{
  "n_layer": 9,
  "d_model": 768,
  "n_head": 12,
  "n_kv_head": 1,
  "head_dim": 64,
  "d_mlp": 6144,
  "vocab_size": 20898,
  "activation": "gelu",
  "norm": "layernorm",
  "norm_place": "pre",
  "norm_eps": 1e-05,
  "positions": "rope",
  "rope_base": 10000.0,
  "rope_fraction": 1.0,
  "qk_norm": false,
  "attn_scale": 0.125,
  "bias": "none",
  "tie_embeddings": true,
  "parallel_block": true,
  "init": "uniform",
  "init_std_qkv": 0.0169,
  "init_std_o": 0.00399,
  "init_std_up": 0.0169,
  "init_std_down": 0.00141,
  "optimizer": "muon",
  "lr": 0.0113,
  "lr_mult_o": 0.606,
  "lr_mult_up": 1.18,
  "lr_mult_down": 3.0,
  "beta1": 0.93,
  "lr_head": 0.0075,
  "grad_clip": 1.0,
  "warmup_steps": 200,
  "schedule": "wsd",
  "decay_fraction": 1.0,
  "decay_shape": "cos",
  "final_lr_fraction": 0.1,
  "batch_tokens": 131072,
  "seq_len": 384,
  "doc_mask": true,
  "train_tokens": 1073000000,
  "steps": 8187,
  "dataset": "wikipedia_en"
}
Each number is 500 + 40 x the weight over its row's rms, rounded and kept within 0 to 999. Layers, rows and columns count from 0. Numbers have three digits each. The size before them is the row's rms in percent of the matrix's.

# layer 4 MLP down (transposed), 6144x768, rms 0.0979, rows 2097-2237, columns 192-239
084:607514555464453469547549449500525535432537475494440504504532453507491504512559472524516527476510548511419450441435498456547538511503504549536466
100:518492568516516449565534467559427484436443530518453556530472514534475441499530476474444450414451527513499555498526503522506500543456460500461457
107:536476521503479531523531490537538510552559488458432489485480463509477464525493532530549482453445478443479442586510510485566484505427450460520429
085:525517479508479508461424513506468524442515515466550509499495464438450445580520533518485563466435550453497536493514463492475421464493514506522527
104:516529513511537438511536413593537515510556460441497456470508479435518521490500486510540486468468549556470492448460497464534374517524510532407425
100:514472538485523522453475554469490401523444511481606569551507482447424500492536546537470478462530489501457557448566489520527508545489520455444524
114:573474472507466501492504549510458488540466470583507548503493587479500501541438433450546482511565568448540441448516512518479487465520501588571546
100:445518477537554493559468522479437513591520542553470515540498446444524472537522504484461473507541496528454519511472450441416526524508495569544511
107:494514482485500429483553544412461568509532473473524476469539500496539501455577508524430561460545516472475493550491494506518547420458511522496489
097:497504529454544472479566523482454519529537530573536518508453486482492527474466504552506437505504552481511471469411587465486562521526574415529522
101:498479456451463470506476568464485495545502464513489498476482477443462493595515523446527514522448541497486529535479514577459529471475435538478429
101:541482445497572587436445501512460499466515528470494518483455553485478537500464470523500479527453465469546597504436478510540523488463500529453458
092:459532533547494429470522486483500529501482477494527478515457477516477453419495461432504493494419459524467503507484425534485470502543501435500488
103:536448498450527491490487448542455492528569485491529529471480434517551438504515546491534498518540482540448522468486551498520514521443550496498537
094:510571442511524515439505499451462503509483461544521482537526497469513466542562453580527498469517521520516553591514492484448505509517481505520494
088:495563514490502478523482509532537471547573481530445526481532532507486466517480517529520480451505565496487563512590530528504527504463496440530471
099:492497565473426513486468580501492418574463558524402528493497500546496528526476480526472556551577497463486479483507460508482487489493498498493492
090:437510576526543490517450458529483476468477555363569532496536494549429504412498568509500530493521554476497514517508545479540498505534486455503509
095:522509463502440496489569448508514515533580548446473506450402511426471471515514469525539448422469446453522552462485528475510559540479487483475524
105:498518483527397518563511470434454497501472472472491457488518462475453523425508540498568513491573529474434498501487515433482586515451499578481487
101:514492417470457570482565504495469534496451472547540437475485504446485523449456464569540505491514475447486557511499509458475519491456500586558441
100:484460454493461523456572506516514530473486486514636511517498509505535396456503494529482546505456457513533504534514464520596521565499505481465414
106:538502446511496512450543476565546501570621497438500565466477485550533481547537481504503439478409534430537448481520453482500520489554485498548465
095:479580560457576481485545454510542459500530449523445516455405397514519521465432491481555452554430501525481514477491457461594504538547473421543497
090:465516520430499463501515475525453552483506525507536478504538428527492534508499511446434546503459495487499535561496455481552493505477439495454566
097:487468461487517492473500573501448531427563457523495486486508496504522503555592464521509440535442494444504552449499487478481472516515451522526515
112:493492510510505555452460473468473464475542453501495502460529479503501503461490474511519521551472509402560550468496445497538480531473535513500505
097:580492541457458496479516510515510542524555574451523480528399454500545420595498567491553432521458511480478443487487445506449529531511508484528556
107:520493503509529508521471465451569456477482574550474521446528558505475491542483444491591414466453572488511463546429480480534455470494497456494481
092:515503470514499481569493468454528484517499538480515544539479392513475446458489468359542561552514539507521468578475511499515494457436481478488504
107:525466462494522470556491495537513491469515485553506495527458530509495531453607518520496528456512596425499509495488440525534437501503455441522533
112:487491518527483537498468538451529525505516494476585440462520499530428480520510485492509490473478498543531514502487502535510448467486477440485432
103:457479511516477470405482472514488570498544498514546506420480541475548520508501509490512510471468502480524436459529544538518489493500526491503474
101:510493553519495536540575492514501516508563549602487523492498525465537512537503512552568497499470483437471529462457500500600513550479572446515439
102:487532546514507493503546493495511551555488516475492607399456635534516527512498548501491488511564457504483504534476534514499552473418560532472444
105:579473491496528486471548522511476509538447521530501580452495441597514486453519524518504475478482505440452475470503467522481536503512537425571463
097:503520549546517522450485525506523512507460504501530501498502497501504499542511455537469519496514601464431461510498525484436450476469434516503464
107:489509421565517489482435512518498478556487427470513556502430545468542497470541409515543568493526514457533456454521479431517567449474444544496521
099:497500503425548436437532470456545488469467511485537518512485459516504576548478446515526509547510570497549452537544491479463484553466491428516504
099:439515541475549508517445497516542456488491498515555530482486498457471541481432445516445502510503487458489466500487512503492557438485435490542505
103:503569509470457580440503496443556515468451505528504520557534484511519545443495524472500562565443468468479420560468506532543482521505551495461450
114:450516467490511415470557523502526538477449560494573456434417488512583532470501389447481522462485537501456442537485459448523502538474481491437516
098:579464520544486462436526510580504490477498510493463576522509560494513470498459488518437497520472516533535486520426510477543452470440503467486539
107:540511443558595480470485584508466536500521498531498474516475510496442456496543506548443468453488517438494480512591506482480472477517526503477484
106:494497481510525502519487490460454535488496477497517413510521454514495457465453451504478552538490515506502581453515444616449462485507410554488526
102:493519456519520514421512430538497457508518528573505541475475535479451543517504522565530498519536571542518515490420447523513397534457569499518484
095:473463544491534458477500513388548429457503545498483516423476563448539560413534553495531513521453474501495468539550504500517480476571494480426510
096:536507446520517478494459478534530474567589483469503419511461527521482467448487544531507445512450400520520481532477456546484496435544517511538532
100:458495506483538480549416528512542473524485537512473420513442485486453463458544521478507528487494545524462457497484530460512504555507418424557522
097:483549516428509443533552518476539535467520540528544465511472407509421428537520488566470505482505442502445543436551503561536467508538518511530485
100:506519502533529454470496539479489546459475526488557521566503566532399427518459484536501493506585472508461518471585517557450499500487467526510455
099:488541527512505471525494534491462452484460472507531573487558508507453551428504453487481465466468531538464485518515526463451532464513460533564644
122:534477467497447493533504477527476466534545483480496465524537567607555531481470499527508489500489474462475523500487507515465489538518580514504552
105:478517502428571467478466513475486551443447552458521482420585471610542481522572507493436488456504578527519506534499514495499550439597557554512533
088:489488469451456539501538577578467436500440505528591539535500491454466531543531541500483559483441484523512521504483470445533514476506436477517537
102:496556505499504498448460534571481502523446542451421518499496538507486520501461495489469448455475532393443506521432489439488555541517463493484521
128:518513488466572493589524470513567453495426582440568523556508493519459480513547492483394506512412485465535380550520500470478532487593441462508453
099:471437541555400471486465498466401478505590507479542504508418490500550449507586434457453498514468417578499519504546525529471477518458437503528531
109:450480545429489489509475426563483501478475440449468508584458503502559465477508455517462397443494446489484510468441476547510538491432518479480455
118:499478478551486475481460488484524517505520485538508529498499438528434576467459538429481520487567536505511531499475483480481471464565477460515483
107:470594463443468502520478508549489469487466462526438553441463472486524532488518536475441433408456448461490548458457517511524481474503561552449447
099:508528518533501549466456426478512491483506512514462467440511477473572540514501447434509485528542578512485520542455533490467537522529517574430566
104:465527479530548466523502455512529521451502497495458431485371467526536515479606545469489563497529423456548458582469504543491499501435521472488435
088:519500590452499492537524494470451550528539456557423537538495497508462463502520562549493516412487481567461444495450478460527535490508490534511513
092:475495549497426554505534529536489417488551580511430437488513474463468512485512543576460384567604486523482551506459518531505539473493626494525529
096:471488534540545468500433401453534559485447559504537505519520435504583504501465531535533522496502537458547482616572452567507523507498452494576584
097:507442525578537630534438517497553453465483539497615515483505449539539551521525501570476484466451506536540531488525567525476559487480488470426513
138:444556522460491516515493442513501463539549488513490509478518548490518529468548520508557519526446532524470508497509473502471532479416468510489458
120:499519514526504449462542442512506435511513420476527535501482461473437481428532461485559464484442457413464579471515490517536544440507482473539522
094:512515513538512462484394451452536502492468529436451562515458521542468535522565423564539496529572453480527541580470612522491538498488439504507431
106:492475561481418543556499542487525493490534577512499512569517621440489492528486539485494500608454618467457540500621453506569439509612520481454432
105:518446524441538509365524488476493498548519499493522472499553515540500496481439437510465521508478520552491513404455521444494518527488532472464515
110:483515485524418521448463550547484512504465493522527495579552469532584497474510510524539422503531536432473507479524504516501564468467495520476548
097:505483517536513432493508506432503508479481486500466448494528513481462571503539543477439555509545544549472516490532476501481542504524510482474556
088:553491491550386446524507475593541454507498525531419516574509523523511506479488486431495498485397570535529480582401515438474558498517496572463495
107:512470481461527462500519589501483489575577468538538511483485536492544591518550474505483457547437458432454534477561498555535531476563514501487513
090:525512554468551486528456530522467466522499503419405565510504482501425484477457437488509484487524502483477445528452502448472511508600558528502446
094:560470540531457472497444497505478538546543472508514500467507516496518485503461470501498448441420468498469496500432554484431534485474469543488480
109:421529491538602534482357509529553510517493523481523467450613507511559468493471580522455469607531481521459480525517468468398530567476518552421537
102:484499577509528479525487595446509498498489510443404555501525512533498477562487619431491538444582484434451509450434533500473475489380521490489466
113:535534398531445547505474506430498499454502427452484481414523516554516468497555491539481469503544464432487447536548520536479466537579519507461465
088:506495463428521506500463472505523507546480541474466449504537542505448561532462535549481463550438485539485556539479493493549481490454568555523470
088:489512470427513459511511452469559477447499547528498500432564441491481443497452477510482496502471532465477475495530469457541512539505539496529491
119:499427461529523487503506523504474537482481500494506507524509452499440564479532470536499530568443521530529495499537458491517549485466520537501499
090:567547467467507532529502423472417499547481563513542515520519459565525504548497489505427506462528506553476470555477517562455534519513509472473481
100:514490518558552484449425442490480509499545484509556437436513517484474498525488508546523505505530488496520514471497587556473467536488501545415482
100:514479540474534432480555504524516446504533518539443522438506429517467439436506534495495498550532484524525483525523513463494451492559497421494519
098:492516461497430525507590483548439539483572507517525470485488483464454513457478484510506488517577485453537498482483481487544548511490579587496443
096:458422489496451507552473529547498572535483502540542520509494523459482406491489430489517569486536481458564477532478486477502497505526591500517456
100:488542523512523465502488569494516555513540532509409489447508552519574483524556488521452469546528522474423436496621482483475530496511469529537513
100:413549503525515528514522500514511477500409497528563437491527497444440488498491489546537550472520539510432487461573538421467512507438578544565444
091:490551520524527412540527554515544493523495592494544481455408478519497496511428543496504462492529494454531541540479478559536558438535527535577488
121:552511502485534532509502541539481472523489487541492500465456539543526540524514486524505488537524450486530495520511461553474534580518451446494470
095:459467518425437461517519470579490482486525487452429497529504516455517512489520520481499502502488477539485474529464442556467489500517557535472443
096:511531504512509464482471502476581548525519475523472488524525460461536545479507459529465493478518496492507502439495465398535566535459509524575474
104:483478484508569524540412599591480531519462499504470460490485469494556472536520436464474485518489555516519496466520469498554554454544487552540515
110:475497494505434505449496538465510495495605496597519422476411528484509473560475515561526420456485475513487584457432473501529430519509545493575490
099:496434465468518507523524542519415477462467472412503534535490457523487563447496494511551427470564473522515528414456513495521478486589496495590551
111:473509429475530465527539395479436489467518522457523501500513419455568505490472430522489468408503513609491469466544514482520489510498514464534549
091:500412522457486567460491471499516475459425472508437528503461546542493561543496566519424512459486465514600428489508518470449546428592486527488487
138:554492511474532512434535521479537468462480481484567478413517581567526543488516499484495516617531510537452585555439513513552472435480437484510498
100:535532455472558527501521474517483499483465491491497478517489485595452530519514489491569533508535404493518379586495497536425485542529518397558516
090:445460526469477475469528537555426564489527499450522479491494487512431472473466541446528536475532517538495546520434469534494521572511500552595477
102:550507491419499483528493518535500523515549446435496449494497553514523479547457504441525591506499537486507427495501513482503517551514521513581523
107:489509486440562552515458460512500509465498533489475526527503463414583529495462499522450489486472477454535474480525447466516555539441425388438553
091:530435540485507489467496581516568501528532564459447494408497471515558479555517501544483511492505475527481462513536523487492509462512503403592445
098:499510402464519497481483486499496549459440517514489547517451543493484530480493486500507459478468434527511533517556465493469514519509502527445469
089:502502419512487506495541443547473538491486487498497569504504531575570516434567482527455509525482536473491433482512509533483464448494446495513544
101:456537471487505499489584537499513532498543463491551550470562516485497534482488522511417465468526518505467519501492481516529481497507526523476496
106:437457518521492500471480457454533468556449471528481524504493567504512550517499469441528542509518494492519512521539536472512417476479459489555482
085:512544508491497529527520491554377458514510556497516465466539495573496457500537475518473469518531537530517489493435507568468487530475486442535525
094:472577490514517534497569544584531398474523563480474456497498429478539576622554476490436460567488463488518554479511503502508437493487490413424447
101:508489469527560503542486571505540424562556525445539502470526494453586492465460521485515499494527502567579543512530482479550464580472525505477536
106:441478445514529527492462558465520520427489525491481554491413452565559489484421493556566518479519460464549455537551536475515618477393506549452471
116:563481546517499472514535517496575519461525541484494517535489592473500482480443459480498497475517471445506487490541507453522402546555505497533438
117:455518420547519481512531510521487504548581490455537523567525540508517475490498451503501567516449428529478532537505561548429525545438479513507495
112:489462445454560462469533519516530551516525552414537540553500516446466501482538413489481514446458469516472486484476554492421553496634555497531469
096:488531519593520390503460521458451542437528521543502439543480482484498467591502501524528506502505551509556442473540469536514496512465416500496437
107:485446426469495541527451528538507518475510540474476517522518432487532545460508511520534430522483495472526454441435497515424491433495524448459433
106:609516527534505490501472503472528484527512527461481532498522560431495458529561570501551500443518492422449491514512552471544432489520586467475492
102:536463418500536524479530519538506505559491473518550571507464513488533550495533497500502438521549518518562483468506471514435518587531484479534452
105:476531460478482517513492565569501448447508521409556546487511456501463503513517487535475455525530497523507526495585592525515545505491451480458501
096:464523528467502406482389475485451520500481562517524544438481490493454486547490480487519505539474469500491418527466539527509471486430515482535494
102:534513447559489530459559499546437509561483599480524438439525460431521524466495464576494503528454481533586520516458596465521483469483483443457445
099:456484433513478468524557512486477520509460499464522501431487477531532529482454447495506536500513476546505587502476507442531472538527532491551511
098:456527487497545529548489552465517538518426448463495524530468509491483516486541507525481516485579529446539411472510483465463486538473444434426539
107:514413444495532475495514528460492502473506481511530481459546459494423504506545571451477494536526517542513460462471472505540411471538499456514541
096:488454479521484578479479491477414491521493507520481491496552410529507558505554486506495439523529440522489428507405513482463533483454515540497491
104:499500475525557496483485545427539496503502494500483526522488453495517549529506516523562494566499443486494440556485422499506462496549490420484509
093:481533592509473511490407509513457510487443467504411525474505455495542504506448439548466564491496486470555414521520511499549452455546523519490432
088:541571530529460502529482458427482507549436446460445466537559509476436548490465532473484527497544523512489569509460525440476417495469461511475461
098:512494521465455516492431518569537501501486545548462479569435465506523513528499506535517483518510515484518550523520479512487538519533503522451458
107:407496501419415461481476457439493437452518505494485446519483421509569550509559417441516491473542487509489494478508437514471530558506493435465537
098:464487469409546547542501505507570481492505525562531490519495547491538508479560510468528482511426479483466502467481480486505434495429466508525525
089:575459494522548453506509507503460458511461499508511512593539571483529506456533427520485503481408523499477393519492489509568479553469508517443508
101:429451453497541486541523517541460464516532532553557490402490445456546504516513477510550488517487544528544536499532467530530534529522521565579473
099:501545475542481555525473486491532448509467502520625539508384576515466517538556587407499535487507519454508546440494479452540522501494473496523403
106:446502532454535550572487551517503487490482574612511463492563490531569486495525525535456513513461504507452542507513515534500499562532487466503463
104:484520437436500471459491505502427499403428516449501503490545451541529536606519475501429490441525571472495532433493464500414508529529490480454551
097:565500498439505564542441462538507618518566517480504501459471467517432493487535526572500494523529462529497475474469470500447485486498499519492540
103:544449439459484486483561496487496502469562476464426566494565506566531529547467459557510518383518510522545468522440497511554529584465448493549476
# layer 4 MLP up, 6144x768, rms 0.108, rows 2098-2238, columns 192-239
104:467488503516534487461546455522580492487511499579517586475506467495587548512473509510519457449507545479529499587496526533547488527555530504514573
103:508506463487515513508545489452490588503526526535550493474481555518447479485562536498469483492479525415507497508542533514470477535475581494430559
091:489456527537443508490514496531503470550519519484538523526427484465541551473487479433530434487524465491442488509546457568453361511493546500497377
107:460513515475527453517485473557494564520517495430482490466501497467482534486445478512517490521509555535529526529503443452518404549477410530532458
119:447483519585450572446510462480547474471470489472456496478543508549403483545514534549551457513567502525513475501522505486475441462508467549561484
108:519463492468461558528513481431456472573491511564467435535499488505488504480490478514444504519494498490582465505458504496579495486525433469527565
101:533577516462473526439446502475502459505463520463520461485499461492514467476476530524527470478500509447462507511514517550445468527515478521499544
114:461523494522457496500529526441540499488449487497561541455464500496539446539436496453541467486451402580505486522587426497512508582516526512494528
095:448511539493472510481460513512454521528448536503544463599498483457537492474505526573421479411456443477494607507601467490500552493483428577501510
095:504561447519500551523477541480525444472427442542499498530492512443534553506489495465470556424496497517476548480511474528505514505537557546458407
101:540502464537492634497537505553486450510502592466411512529482552503467476518458509423533502486496448491477535490471532555556423463508528518505494
088:463479440473537565465499581535565451479493486487525541507450465515459450500527418418489486465532587451517515536562484561521470483413443540419514
108:533559443453447521519505507561469499582516503478525472505486460567538467510493500534482551441526494499494519513493457475472503526493497437510523
096:529509476521530476503526468509516464522486430528563502553513513484448454583485463485448503417554454497556452464482492458490531511490510475477502
095:473448508510581442441470471530532479508523533564504482467476473553437425489455477530556489453524487451554510455514480528498510444474534495507463
099:452506544543520524489479466482533443540523483502479567597531486557500512500431465433439471419548548490463512481536472442516447561544506539418518
094:480535484491489527530492497498428440532507494574487488512477517514447487558475497504504542467518434489536499546526364533445523562520451539503438
096:439492533516525453530408536573470578495460464573549495506470526572521503592540516492487444492480483475512476528535478529405528457468486479533533
109:520495565591495461564418469535433482489469517474453450520534494511501452537438464519477476481437529502469505512545519432496502508501475505525514
106:459471531519519524543497524500542466497567422543526529521506527533478509504511550508522517474490498505495492452556534450477495591500538461454489
100:521442585518520462525533440481502465452539578547422490449467507563486472520528522505532471524511492532474440445462515425491475464480460563526474
104:554520534477482509473522507494500487540462463570463482510537563513533413472514557496464450377481521484510484471550469543491389429532497459468476
095:474525478502552450503561458556529521470512527580543508469563481535465540498543637504520466474477534395527462452486548532502533473475516525515497
088:528513475449468455435499497474530481562477480514500574534504486495529532505580498482483487501566458489492456475547528538538466565548476449573465
097:451580500529514460415497515541501515530452447485497508539504477417459502501531466458531509506464516489474475580564438455493521510513493504472537
110:550490551482434471443461495509490426592490450464514480499486466583544493567415512513612516521508469536518543466549465466499547559489517544456514
101:465559520482443524449464450523421512537469465518554480431504521553448592548482451532528553519481450471517468474458549473513493480393545523557482
104:538477459449556491499478503475502455495406547523531496464466483519515507520518540431538441591456486560503515484525573442500605566517544474476550
093:604480510487501482558474512455534435446534583465526499510462507474489500548573522504365508452456491489452552462494467448455407474519466571574512
110:503544510481530527536512484534512486495503428482525480498520499498483488471573554562523548427505483486587490536528476446419554580486457485517475
108:503527485555520504455474499565424490454527481470524427478489475470446483530502516535477511503391520485476504516565471453415501493524551456445485
100:470430588488523445476532515467480531511492513503546466486495506485424463553474509492480511427509526493520528516575497548446475505536533417547477
102:485449472447470461492500475526465490506444486525503505560499453526480564479576481567527528499534488451535420473473512517483487511512502515559566
103:462567483502460486507555544610613521458525506529564494457556466475478513485446516519491534488478535431476460485432564472523459419512562484522508
104:544425502451516470473464458485453575537462527512462525465428572489409485543481479474479457480460482448564494518542513550475424547457475491561503
094:521562499500486468496485496515578451512549470423442493525560471468484535510530490547492410483490504417459460505476515443488494556529457454507569
106:484518476530541487524531557490457491513540526491483501473433524549502551507533495624556476468527422462470411501433502465484575493496510481467468
101:475536548431543539473579499573539515519530486488513465470465488471498491504539488561501472535501544484487535554420624581523489539500379466505479
099:498470565468492503476544494495494504537492535523470503520455507512475444530507484508508483449493519528496522557470463527455499492477466521495515
096:486573514409401500452522491505467487450488497559531487517557447467456496454429583486527573599437521507542432524492471528473470515588527551496479
110:582470427493492549490524448484441474562431495443564470506469500476549510486446428531470532484481573573509480467476473503497514476552498454534528
097:501494447469550502545524487535446476505538476526467526530471499535495509517548470457554519505541418472435534585472540461533427473525508554502461
106:481482506484466512474483487520591536546498471533502503489463485530574524520551409466555461461513418470590613531586427522445465469512537477566469
108:492450424520441483457446512489535452525474422532553490553545510511499542450428513518521499510525510566467465403532439593486497480511483534589521
105:449544580464479491484456505490494536490559449429562474506470488496477456516551504503534434472581490535477555478479543539538506487445546524491444
102:626535505500466524466526533562491533529541521530480551422536488530538472437446482569467506482462542519459486584466493496457423484490506400537483
095:593463452482463490448521433543522585481507502576495477512514491484493564495439458573542502516486436511477394456523484570508476547482468566416560
095:548406506468484474464488515571449476531452520498497444542487473506510499512433504515430496529517568545505442467469488500633434481527515377453577
099:474493527481459501517476435506504531507548480512531514464471501503520553407513580524460517462513516427491491545460511518502370453504464525511529
105:534474478533474446451537555502449510480447482524432519472538461515494523466516443536492479524479533510524443519465611503409442456554508394477554
105:556509527442461476537456548465563546484522532513418440592468514529534472588461433468498430507467538517559436558456488482536477513470440500505561
116:571516474494573439497498506430611486519473511552489502424518536489483579511449499484466466572502494430506572518514497497531480463448462475507564
101:475452516498483517474488402499565485478450508524457455520501532442464482493425438496466469522489529500505457455493419513518505541491483447468512
085:499544502484578481412543496554511523514449589501503492523513501446536420486449513599523552479469462564560460522449524513543521526546420505502461
099:466466541467532500500446515538514464541490450413433499469510470491429490474496492560522519479477527509524511490480453497477562489522424588514415
124:506508523517487502501453428490487497453479532476491564515521486498503533481466502480485507444477493439555499525463493466525484594504396501504471
096:497540511525430503486536535424464558538508475578454501515420502516474423456494499492509550468487453577509548485482447475469522492480535517474493
104:489465511555496524485562490497452519497503431617450449473538482481395487444478466478441549425534505462526418459483524499529436428484520519395490
107:435547473568589472468492483495481537484406485525501490428434456446440546472474445508562504554509476504556534461493482496394481412538531475519501
111:547559519487435505480504437555480454493446504521533481475525528522505537503476425420574494459480486508495495504540533493504499467568527549512430
104:534440517481511485524572510562493497424539497420465512509512488494491490521494462514552515515470449461520462484448529508498573551449536496504468
104:485489490493485487549579574514550488536484509493452536473483472510509538532442490431418502550501437491550462462511565552527489487525432415504507
090:574445502480528560474504526520508548528465547483548511540513459497459510526512454521587450457508437536515555485457523501539549559516539507518486
096:471535510477487501467543500529470498446485535475469456455488447525539504508483462476544474597571503476531565538535484510435499525420556502511543
100:467475528482475489461476504474556555481548499451469549441449474457493573478603481512514447529497451437515516445506481470495513484469552522402480
096:557573556426464506452455420505530504518405385536552570510521541528483450527465515494495441456478537567586458473538455505496457510509514541508479
111:461529502480442475477469481529522514491489480568476474486484507494468593531507515454473507522551561441457396532481531523507494437468508539494499
120:495533510511453496436493467450476540514496567490465463483417494501509474545449429503492511446449514406426549579474565437435474509555524496512459
093:478434436563482472511509450486461511521456547634382488426456503446526482497472524475495492429482508499497509580476536517501506578590521489515444
100:526417569464487533443529508532464490479516592536458448492438533467478456460520481524515495460476521449560584507493438524584412556504514472522497
104:455560532465519568550508510500529535542453510510535489528464457449503504548443458437509481516499516486575455495524568500467463519540535526443493
110:461542485485460528460434530533539464535519507519513494483469468542380508530503496518520446504473523459469441471525497405475557589495459510450481
096:482480444478470558537519483450578529411441466543478446578490476508464568464462495497468523543561464472432489620576556482468498538516474420540460
092:522533411487477598553476512438512482556551487454547459489489550448479493544492488556548599534496486521574533454521484528479526538458515500506456
104:475504434522481470540500443477455454436457555501520448548524525545499495477446504491452496491504465477464453473485496515452502419543493466497494
091:492585476548484507411456488479433498519511542511523483533433483535466493491523506472460488433530457492502499414522473508497484452531482526481491
096:475469552498452478617511472513512603584493533473518518431513454503453548487502499532505528468387486486457548460589491468484541530517449500498560
107:462463521541528502497423539527507543489442491516514432487500506516443538502514509543451550441494469530461525484516540459496493448467427511461518
101:528478475548443505482519523497516504560424419503520504501499527476523445449515470475464576462580524492478503541502527462456487425506507531531445
105:608533541518440402486482523491518549493533417565574554405565530482441437560515537517467462501436560426593500492490416477508479490560564504497510
095:602414462503456504550547500530501495462567430477439466509416410529505394564471465465541526430504560502463507507469477508513505439482469495508548
093:459595509531461505471519473524545523488457538491517469475470525536465531532527472477478494418443536477537460553501427494476498476507512448463496
106:420467405471426438534558471527526506454570551460558509450516503431416540402499489532516509546448550499538512535565531509541594454428505531530523
091:488512478498473485562511521427472492495535529563351476427473494487471517530509556413508494479550529481510559418529508493481547504493468512503534
099:507469524454492467554406471511427507462551463551563412482510479556469552528483549534502474475484457450552550537458409480506545473471448593535590
099:514493462459475545483498493519504427545498475483557455531511477541439525475497508490481459467462457470533470428554448500546458511547456510487532
094:502533460502540460451490528561522563527472529492476445493509490494530565452494511514500521491505468452416431489501516496545494467425462492468510
096:409438569566503542565610474465458492478529470487547434476489509465569526529525479520565517422562506507485514530530490509484534515515470467454495
106:520464513526501446443495476459492504504548546475528516500465518542445500463451466469510528462494514480429487524551533470472444512502499494392474
099:547485508494487489459558490476519508510495399562503469547535477472461503509520478477522539496460548496584516418430455481560473511506495474448564
093:496468555499481496456506490442503545472572495503551457474568519506470495402478473534500511555484487450512521520523421562480444506574437464514525
111:537566574530489463497513489500497465513465387499494509506520542455468457505551542558476482531511483465509514439530560428523480411478556556485524
096:437547558509513479525597467441454568498488527496505430515535477482544513462452523418483501533479535518518480475529466459531434525575475499479521
095:492488568523426496528485419466443464514451498476554467490544517537480453519532488487506510469471517437465556510522477528492451495488570520502456
107:478476447556522552482554534509485521461490425489539438558450515466500539502504522550454448507543512540434519506483520571522535463535513525520538
103:446504480487573534560529462468543565508573520535543563440531537497544432546467506548486535484469484552521523501482514473551534497501482538506485
104:476543465516503524566509554466531506543522516492485503482526513493498501518481499521505491404481476526560437470517442395480507514484447539465484
117:517480557495505509558467467480530545501488478538545475499458499506513520572496475523604492476522554573479520535437567566521472483470561513484545
094:519479469434541513424541576480483526488450543488509433503532522504480515469517453467590562479523463439543552550543474494467452524512541518575493
142:479509515525541546489527454512506464433396577506485472465496586556413488450555424492427578470507535485521524491502498474418502512460523459386466
098:563500553534534463485448502528478566429479453456506507448502463449465551479505553476516567426576455498493560467505454559542449493522513469466470
091:558499475548609482479428467555499460526562483440467507469531503543517534493493532424488583531482547509467494510499527561499413508458510490522496
103:515457499511537501549548513510446528526515463472549391516512469462490406492502502549490476512523492524432429523507525454485518499474512556522472
104:520489518491477483506512524469524508498417476539546515491503427542486533516541392508519450516456507423594509479506491472468495518490505485498453
097:481470501536428529495455494480448561446499390593495501507523487510526507480573517513505500518428531442506503452497521544470495511519590563484556
099:571507517554534472499532540475480489480518518470503539515477447501452479518526481479508538483481517435491556492479451524430501470472459478550492
089:487502479555521559469502474540451512501503466502504468536531440461564448526466569451461446530517514580499502470488483481446492500491553543451529
103:544546480449546532472541493506462460469406496478487551433432496521509539462504513491483489531506434496520497486543500518537503469469402539524473
105:515531520452491545528470411455468485460494453534552478501431514544486444498484498467481525533521447474508529550510526496580472435458482515461492
087:544559456466464516521547492486522568537462509561591511487421530443423469530501484417453472545473537499500461490535425557424517523519502524481497
097:498522461426504514459550536534548460555520453556481465452445526517495441510505475465512566469545449481550527467491523461431509523484590462510489
094:490485597403506484562475518498463521448543493529437498496561514509528530472561522476534577484504487589520481445526474465500535582488453587426546
105:525493477491487515581517504491498497546524436449519490469564514471467580513511502451421536473513551533511597474475496536519480472626523416504535
117:516426488526508595512484475445450476457433560528508500498363522501454550499530514496486530535511534487495496507509482479508520525515489438573468
108:542518478465529502534436527524590478517539532487492450498495526487495475465484497547483482565466443563541512536549440551507475520562452532399458
106:512492518509462541496516512489476501500481555490453508526522483470472492573523483435538577511467588436545537500496456573533499474526441521491528
094:483525521504472487503416499477533445478451456573525537527541480464481502503477498449501488437483559537492488483536519522506533504495537430460545
105:485479463535535460467525473520522538514474489555525484546491476503460481557516480524510519555502507453492587454480416482502486533540469412495523
107:471450546521462497538479550515485467533522493542519498474443492377490494507545541484536450455458534463562553469523520521528494496476507526540483
102:451475425492461491553500515547485445415482483480561487512467509512484591464539574528456531486471449504486535473486512469512511523480553500528514
099:447525504555558457457512564500446514459492390540524443411570524433468500529487525518470459532507584570486431558527541552440499510548484437464470
095:417488516577549483549393524475473488527486524582497539480495413488520486433565433487489552517442498548516420494475513473520560406516422453498530
101:527526548505501533468550439532501475563433459483428566494431567539537550503481485500494536539445482559563443480540512442450509530443461535461495
101:408431577488562495497486502469477498496474510459514488496400521515522520495507471515460543519535529533554494488487477479481533480499520554475464
102:446433544494524479513471471444540556500459547519468401511464525489453437472492489489509520545462527426505516520486472538541531478505475570486537
103:525555505543530477525488514531486558489536521501449446508517531486449524465432489480487495553474470539431551470467542484457510484518498512555485
110:606485488552478476481468449454535492504514434498500476567450467490490511516456430433513508473579537452520569493480478386464538543540528412486539
102:513491489491463535580499488492540520528431404557478483543465505470541488483480503487399390481437511579405486531455473510498505529524485481508574
096:498503453403467461524394411514422495488516483486502551551514476499486473523500538501467502483495480565491543500571432534522515454503517467550508
085:520487589462469512486441507422486505488563463489490451514461520502491512476527474540506509501520531548462539534487531475578483463476484531513497
100:562486475557500449494539492519456482519468504467523480477538580505499504561508525470541531468539466562566525499480499431470478461462500491526507
101:414557543557513517518466491491431384531449518519498448501418429472534502486523467524572535471461543529446528483415545565492509512545541511528533
095:528556512508463497521527521487483515507535531514487566451477529550485456461437467528462547452521550459552520485471492467469488505489439479551473
092:501498486439397475433539511481553498555526457482396459483507519499595463464552553467523528469516474515506502509462476454468505489491471485487456
100:565445526467462541472475536520554423487526449509546495480507522508523524481408556473518475511568539510490578546455497523532500535523489520537540
100:599496492530480486559469528482460469520387455475534476449491489517387452547441516482502494541466461525510524481527512565505453586396568528507552
107:515539504466543547458500477488569497423480470531563520452536500598486552553499568488489550506473443544538526477556553586551478552470471446540493
107:514448495504516496531453516530513513519505488438503546526513558427467473424486488541522516527566542575495546467496523497498564515540458521463492
097:465458458460494444528481504558478477440523475521501541498556527501537504487484514518559408528440529504434548426598472512520486494535460497522411
103:556515425450551607411501505476448470539485505431433542562554451559519538531451464494472554520515591570493564529433442551552565472510563552503471
109:501495558520512548403488501500448477469494499508564477455497411511511516464508511459510458459514494435495525468566473560443545587528542508542506